From a checkpoint of a small transformer trained on Wikipedia.
Size: width 768, vocabulary 32000.
Architecture: no biases in attention or MLP, untied embeddings, normalized queries and keys, attention and MLP in parallel, value embeddings, learned residual scales.
Training: a variant of Muon for these matrices, 1017M tokens, 8668 steps.
Each number is 200 + 30 x the weight over its row's rms, rounded and kept within 0 to 999. Layers, rows and columns count from 0. The size before them is the row's rms in percent of the matrix's.

# v: layer 5 attention value, 768x768, rms 0.0336, rows 676-703, columns 336-383
# o: layer 5 attention output (transposed), 768x768, rms 0.265, rows 676-703, columns 336-383
# q: layer 5 attention query, 768x768, rms 0.0285, rows 704-707, columns 336-383
# k: layer 5 attention key, 768x768, rms 0.0294, rows 704-707, columns 336-383
v676,100,235,216,183,196,164,209,190,213,202,239,214,200,193,216,222,196,237,200,223,144,204,215,176,201,194,232,222,163,224,251,189,180,201,211,222,205,216,194,188,224,217,226,213,236,251,219,164,216
o676,101,171,163,195,205,230,223,187,206,199,212,156,197,225,204,223,162,187,222,185,220,203,168,189,226,198,174,210,229,165,217,238,200,232,212,251,211,233,228,216,169,211,148,231,183,118,205,210,177
v677,097,209,190,258,268,207,203,214,170,202,195,220,166,221,216,259,175,118,211,176,228,208,204,193,177,196,225,255,208,181,206,199,212,187,224,235,174,122,195,242,230,178,223,180,206,222,185,253,196
o677,100,206,246,229,199,180,201,190,237,184,203,194,223,165,162,218,151,174,185,195,171,227,211,199,191,204,207,174,202,262,184,128,242,244,163,208,206,155,193,207,215,204,188,204,189,195,215,206,149
v678,100,138,197,207,204,192,138,251,212,190,177,185,231,227,180,146,164,161,202,222,130,139,226,149,206,208,199,189,206,132,257,244,195,158,210,212,203,222,148,205,227,177,160,220,222,233,134,150,223
o678,102,217,245,233,201,247,214,200,135,189,207,185,217,161,163,169,208,174,137,157,157,213,190,202,168,127,152,246,184,255,199,180,199,228,140,184,197,205,240,175,195,276,235,166,202,161,213,183,195
v679,103,202,216,202,104,211,182,206,235,239,179,187,174,231,222,199,177,217,197,183,239,199,197,194,167,216,169,259,183,168,208,166,180,152,184,156,216,208,252,186,198,208,216,166,171,213,201,209,170
o679,106,254,198,242,214,213,201,179,185,200,208,213,206,211,233,233,240,190,159,183,204,96,172,180,188,157,194,161,220,217,202,185,168,247,211,213,210,194,225,179,185,188,191,236,134,174,251,172,214
v680,097,257,218,190,141,226,245,165,219,199,164,205,165,216,235,201,177,196,217,228,183,188,223,208,225,142,240,195,254,206,247,180,195,202,158,112,215,191,239,199,180,229,210,141,251,195,183,252,172
o680,099,228,134,164,133,263,227,222,148,259,170,194,283,233,193,212,175,253,221,197,172,171,202,203,230,224,180,200,178,244,243,187,182,260,203,268,192,245,148,151,187,235,208,171,113,251,158,161,215
v681,095,138,226,293,191,220,234,153,229,161,205,198,197,186,233,205,237,241,202,191,159,170,157,202,212,167,171,197,153,232,205,226,198,211,155,174,194,188,204,256,223,211,226,211,154,211,205,200,222
o681,098,225,209,165,124,230,170,242,203,229,183,210,156,240,210,229,216,231,189,260,200,169,214,212,238,162,241,175,265,206,211,252,179,211,108,211,178,163,234,232,220,181,177,196,238,222,225,187,249
v682,104,160,135,191,232,213,212,233,176,157,214,190,231,228,220,184,165,201,209,174,220,180,220,184,236,173,243,199,182,141,208,163,184,216,186,231,202,230,220,233,252,181,227,185,219,195,158,207,220
o682,103,175,216,156,253,198,142,214,210,229,220,180,228,153,244,171,191,149,237,184,203,235,227,283,169,190,259,249,213,246,190,226,218,182,241,193,187,193,188,234,196,202,211,223,234,196,264,169,183
v683,100,166,165,208,160,227,215,120,218,231,182,206,174,197,242,165,172,98,185,189,174,172,177,225,160,154,207,203,163,257,142,216,191,182,183,169,200,209,228,201,182,255,248,194,242,176,182,187,197
o683,100,208,222,232,193,207,167,204,211,135,168,190,266,217,206,228,220,240,250,216,214,233,178,149,186,227,219,187,181,222,200,164,191,189,197,251,256,222,233,190,166,188,219,131,202,226,211,187,206
v684,102,254,227,191,223,181,165,180,155,266,184,206,194,181,227,225,218,212,231,256,167,228,207,201,243,209,204,191,195,175,167,190,213,188,235,221,246,262,205,212,202,238,203,224,203,253,236,194,195
o684,104,160,204,157,233,156,154,179,201,195,270,139,260,183,226,236,217,236,276,203,265,218,210,156,182,225,228,208,164,240,214,223,230,185,199,169,221,181,244,201,258,198,151,167,195,178,139,179,201
v685,095,197,233,237,162,142,221,151,182,187,198,216,177,187,150,198,211,199,209,190,161,178,180,200,199,155,197,164,238,233,189,209,241,155,181,160,183,188,191,195,189,209,198,222,187,170,170,200,167
o685,095,182,168,225,262,185,171,230,225,226,242,175,204,189,198,210,230,218,179,192,214,184,206,202,200,238,224,224,156,201,213,136,212,243,228,255,259,206,195,187,138,210,155,165,200,177,236,211,264
v686,095,237,204,231,230,208,196,198,189,206,211,162,230,254,144,234,234,241,210,186,175,187,156,190,164,217,216,217,208,199,156,143,195,207,164,203,230,196,183,239,184,216,217,196,209,151,218,229,188
o686,094,191,211,236,230,206,207,199,209,248,251,148,193,209,208,172,262,173,195,172,231,208,215,199,169,214,187,236,202,258,127,169,226,173,227,167,216,178,205,170,205,200,254,202,179,161,182,182,257
v687,099,186,154,206,205,219,184,229,231,213,171,215,168,136,157,199,182,234,186,239,129,202,208,221,216,219,191,238,128,183,234,245,171,205,240,163,215,179,239,223,155,188,220,233,232,202,190,156,172
o687,100,211,236,226,156,222,178,172,185,186,200,177,209,165,213,206,219,251,220,171,151,151,166,179,170,183,185,226,182,173,205,234,205,143,262,249,170,233,276,237,188,204,192,201,195,159,202,234,141
v688,101,167,205,277,238,213,188,206,187,216,246,226,176,226,229,191,176,186,230,208,221,186,208,212,205,216,166,197,200,182,235,192,161,157,200,194,136,189,192,249,195,204,189,192,208,148,186,168,185
o688,099,172,198,266,115,215,158,173,245,195,150,195,211,276,188,161,238,190,215,174,242,201,188,191,206,194,180,214,225,217,150,190,228,229,137,181,173,175,181,165,168,193,240,198,226,227,205,227,239
v689,097,226,185,229,199,166,165,243,171,119,131,211,148,193,189,214,178,219,148,212,188,215,202,240,246,180,207,194,211,243,198,197,162,250,201,213,157,231,225,174,239,268,213,207,197,175,219,203,203
o689,099,218,186,164,182,222,244,179,159,212,191,241,172,229,213,241,236,145,181,277,193,194,133,196,165,233,206,269,193,193,170,173,169,188,266,170,211,213,170,214,180,194,187,193,178,237,215,169,208
v690,095,239,233,214,201,193,184,227,224,205,160,148,199,174,211,236,160,183,187,198,231,232,240,205,129,225,207,180,176,188,216,171,216,203,206,182,214,192,183,272,265,214,212,182,306,240,284,259,242
o690,097,200,200,183,267,211,176,191,231,205,206,250,197,212,180,183,191,236,238,221,160,187,206,174,267,224,206,235,222,206,173,196,178,142,233,269,217,268,184,167,244,206,146,250,151,203,224,173,188
v691,092,186,141,193,233,205,180,254,171,174,192,213,165,190,130,211,172,202,244,173,228,186,162,147,203,238,176,171,216,218,244,263,206,155,187,171,193,196,194,251,220,189,149,140,204,197,209,178,180
o691,096,144,228,249,181,158,180,158,181,213,176,247,219,280,208,165,160,190,203,185,181,205,222,226,202,180,211,196,168,228,158,208,211,167,224,238,219,206,220,180,235,154,163,207,202,170,190,197,199
v692,094,195,180,176,201,230,168,235,176,242,183,177,241,133,198,225,201,197,246,212,198,210,218,163,228,189,177,162,194,219,194,180,201,217,158,161,190,221,179,152,199,213,237,188,253,217,250,175,203
o692,092,216,190,186,241,209,186,208,155,185,250,208,214,214,197,251,199,245,179,216,183,222,209,190,174,266,257,167,96,186,192,192,176,154,326,177,169,188,167,205,206,157,152,222,192,253,234,224,216
v693,107,166,220,251,165,163,223,122,188,191,179,230,207,201,240,168,223,133,199,188,257,202,240,179,184,250,183,129,204,209,229,185,178,254,187,203,250,221,199,216,187,237,177,178,208,162,139,237,151
o693,106,202,183,215,214,177,234,195,190,171,168,185,200,210,183,221,213,164,212,208,223,174,204,177,207,184,198,244,221,222,130,190,193,207,80,144,120,168,187,242,199,182,185,162,188,177,216,188,252
v694,102,144,204,187,181,158,189,243,206,191,232,204,176,214,164,214,156,150,198,194,238,261,239,185,175,228,173,187,284,185,146,195,219,182,194,189,244,192,140,248,205,154,220,208,245,211,192,185,189
o694,103,224,205,219,227,203,164,181,168,125,210,200,209,225,208,220,174,229,153,204,185,176,171,228,181,207,163,200,220,233,180,171,173,181,133,241,210,192,93,258,220,205,224,165,165,109,190,137,190
v695,101,233,172,180,148,168,260,210,194,193,186,175,199,180,196,213,202,199,159,202,196,195,230,190,126,194,199,195,139,196,198,227,201,245,171,215,190,187,204,150,230,195,221,192,203,201,195,230,184
o695,099,197,181,194,233,268,171,272,192,218,185,196,251,230,196,233,191,189,205,217,161,179,248,230,239,182,180,208,180,223,153,228,203,166,209,282,200,221,206,251,186,216,230,244,228,230,235,211,198
v696,100,191,131,222,159,160,231,211,185,232,238,200,197,186,218,234,206,192,237,188,239,187,263,197,205,154,193,182,201,154,204,212,197,212,147,225,224,171,161,243,205,148,205,212,202,192,206,277,179
o696,100,168,221,187,194,212,192,183,150,223,233,199,156,242,199,160,183,232,200,172,149,246,152,189,235,233,233,180,222,197,237,151,206,182,212,167,213,149,198,237,172,173,240,214,191,156,207,174,255
v697,093,221,140,221,116,177,254,162,248,208,204,165,198,194,165,176,211,175,184,187,168,217,217,215,186,185,176,191,204,190,197,214,211,187,224,220,230,222,211,203,293,200,241,165,159,225,170,244,184
o697,096,226,235,194,237,245,143,261,191,152,219,136,205,232,208,229,220,229,217,232,193,171,230,209,215,179,214,211,203,207,233,201,172,231,169,194,208,209,173,143,181,258,165,227,224,174,186,212,196
v698,100,231,131,195,245,176,241,199,208,194,244,228,202,205,138,193,207,229,161,209,150,217,197,255,165,204,163,225,176,216,199,239,210,233,211,230,208,218,159,175,176,205,174,176,217,194,235,182,214
o698,099,222,180,209,243,256,167,245,130,233,235,258,227,152,250,231,159,139,207,268,171,173,199,217,193,194,217,154,163,182,157,195,169,185,160,200,190,217,208,134,153,217,203,221,163,225,182,200,182
v699,107,169,179,233,203,203,229,168,266,209,216,165,186,239,196,179,216,187,161,193,174,191,228,207,246,163,193,173,215,201,208,191,155,166,185,150,207,221,201,200,192,260,162,188,201,182,128,240,206
o699,100,159,209,208,171,220,221,233,196,239,200,162,171,238,208,154,269,199,215,195,228,198,119,215,143,204,183,241,179,212,244,203,131,210,160,221,160,186,224,143,171,141,186,211,213,181,202,187,224
v700,097,165,218,222,231,208,145,236,239,191,222,170,178,213,200,208,147,157,189,183,220,192,190,229,157,194,224,189,197,111,189,205,205,231,228,222,200,154,186,199,170,210,197,228,145,232,198,230,172
o700,100,233,240,220,149,182,223,182,223,216,186,244,176,204,200,189,161,240,194,155,215,198,211,260,177,219,231,218,167,200,203,163,193,193,169,212,171,228,184,225,176,184,153,200,185,234,217,184,193
v701,094,172,219,262,199,167,201,222,217,187,215,207,208,181,202,236,236,136,167,235,203,216,214,253,135,160,182,155,223,214,188,212,233,226,258,158,228,145,181,261,240,212,217,209,212,196,185,195,149
o701,098,213,143,246,271,236,183,207,184,187,223,244,152,213,223,196,240,195,192,189,272,171,194,242,222,229,193,216,248,200,216,163,174,157,162,199,256,165,170,202,269,175,170,212,173,211,184,194,183
v702,105,174,192,250,177,206,234,175,154,183,221,241,227,190,240,219,237,210,200,250,130,214,185,230,250,177,223,195,197,155,262,192,207,187,242,249,194,174,153,189,153,148,157,238,181,244,166,191,214
o702,105,210,244,195,222,157,207,250,226,179,261,149,205,221,171,193,213,186,236,177,185,154,205,170,204,200,145,200,170,198,186,203,205,234,81,174,205,198,248,197,270,161,207,154,203,201,249,203,157
v703,095,225,143,184,222,187,191,214,233,210,200,233,186,231,248,197,180,172,195,204,189,209,207,195,201,194,225,206,176,208,184,224,236,206,192,182,159,193,177,161,187,224,248,191,233,240,151,217,172
o703,094,158,221,165,168,130,207,242,161,244,242,161,202,211,245,212,187,233,167,188,173,183,114,195,226,204,210,151,234,237,158,196,200,207,238,244,236,142,273,216,220,180,183,268,229,202,152,177,204
q704,138,197,179,267,220,215,220,197,220,198,202,225,194,221,178,220,248,179,219,183,230,213,218,192,170,209,160,199,179,195,176,149,205,200,175,212,210,207,201,243,250,180,219,220,180,231,207,231,240
k704,117,166,186,179,222,190,210,189,178,188,230,233,211,185,136,222,214,162,209,196,186,167,198,192,180,174,193,163,193,183,214,224,225,161,199,164,277,216,186,196,157,169,210,212,222,163,226,218,252
q705,137,213,179,204,211,231,134,208,184,193,171,157,184,251,203,171,207,252,166,183,199,182,153,216,196,185,228,184,197,219,113,179,173,176,173,225,205,188,183,169,211,173,201,188,195,238,194,198,177
k705,101,218,206,208,175,190,166,212,202,193,207,210,261,172,202,217,187,184,172,120,212,243,191,216,190,178,127,229,182,165,209,169,178,188,214,257,202,209,200,197,234,188,231,182,218,182,125,169,219
q706,103,174,176,240,226,154,207,185,166,143,180,135,164,240,174,194,278,221,175,209,233,203,218,252,205,172,187,186,207,148,151,179,194,197,253,199,190,241,147,217,187,210,163,170,195,226,187,218,204
k706,084,189,182,155,176,167,243,207,185,263,159,260,197,191,177,176,220,186,245,223,203,212,186,213,217,235,191,228,174,173,205,216,214,262,190,243,193,237,225,236,263,147,282,190,178,171,200,257,161
q707,120,215,213,205,201,170,142,204,121,226,169,169,180,229,167,161,155,244,177,156,218,195,192,212,164,151,237,185,179,199,148,186,192,226,271,222,214,206,185,176,167,159,131,178,211,205,218,146,193
k707,101,188,207,161,219,176,227,214,238,182,220,173,205,226,261,182,222,226,204,124,249,206,219,164,214,186,221,254,178,149,196,214,165,264,213,244,171,201,164,206,248,220,254,191,178,238,151,213,187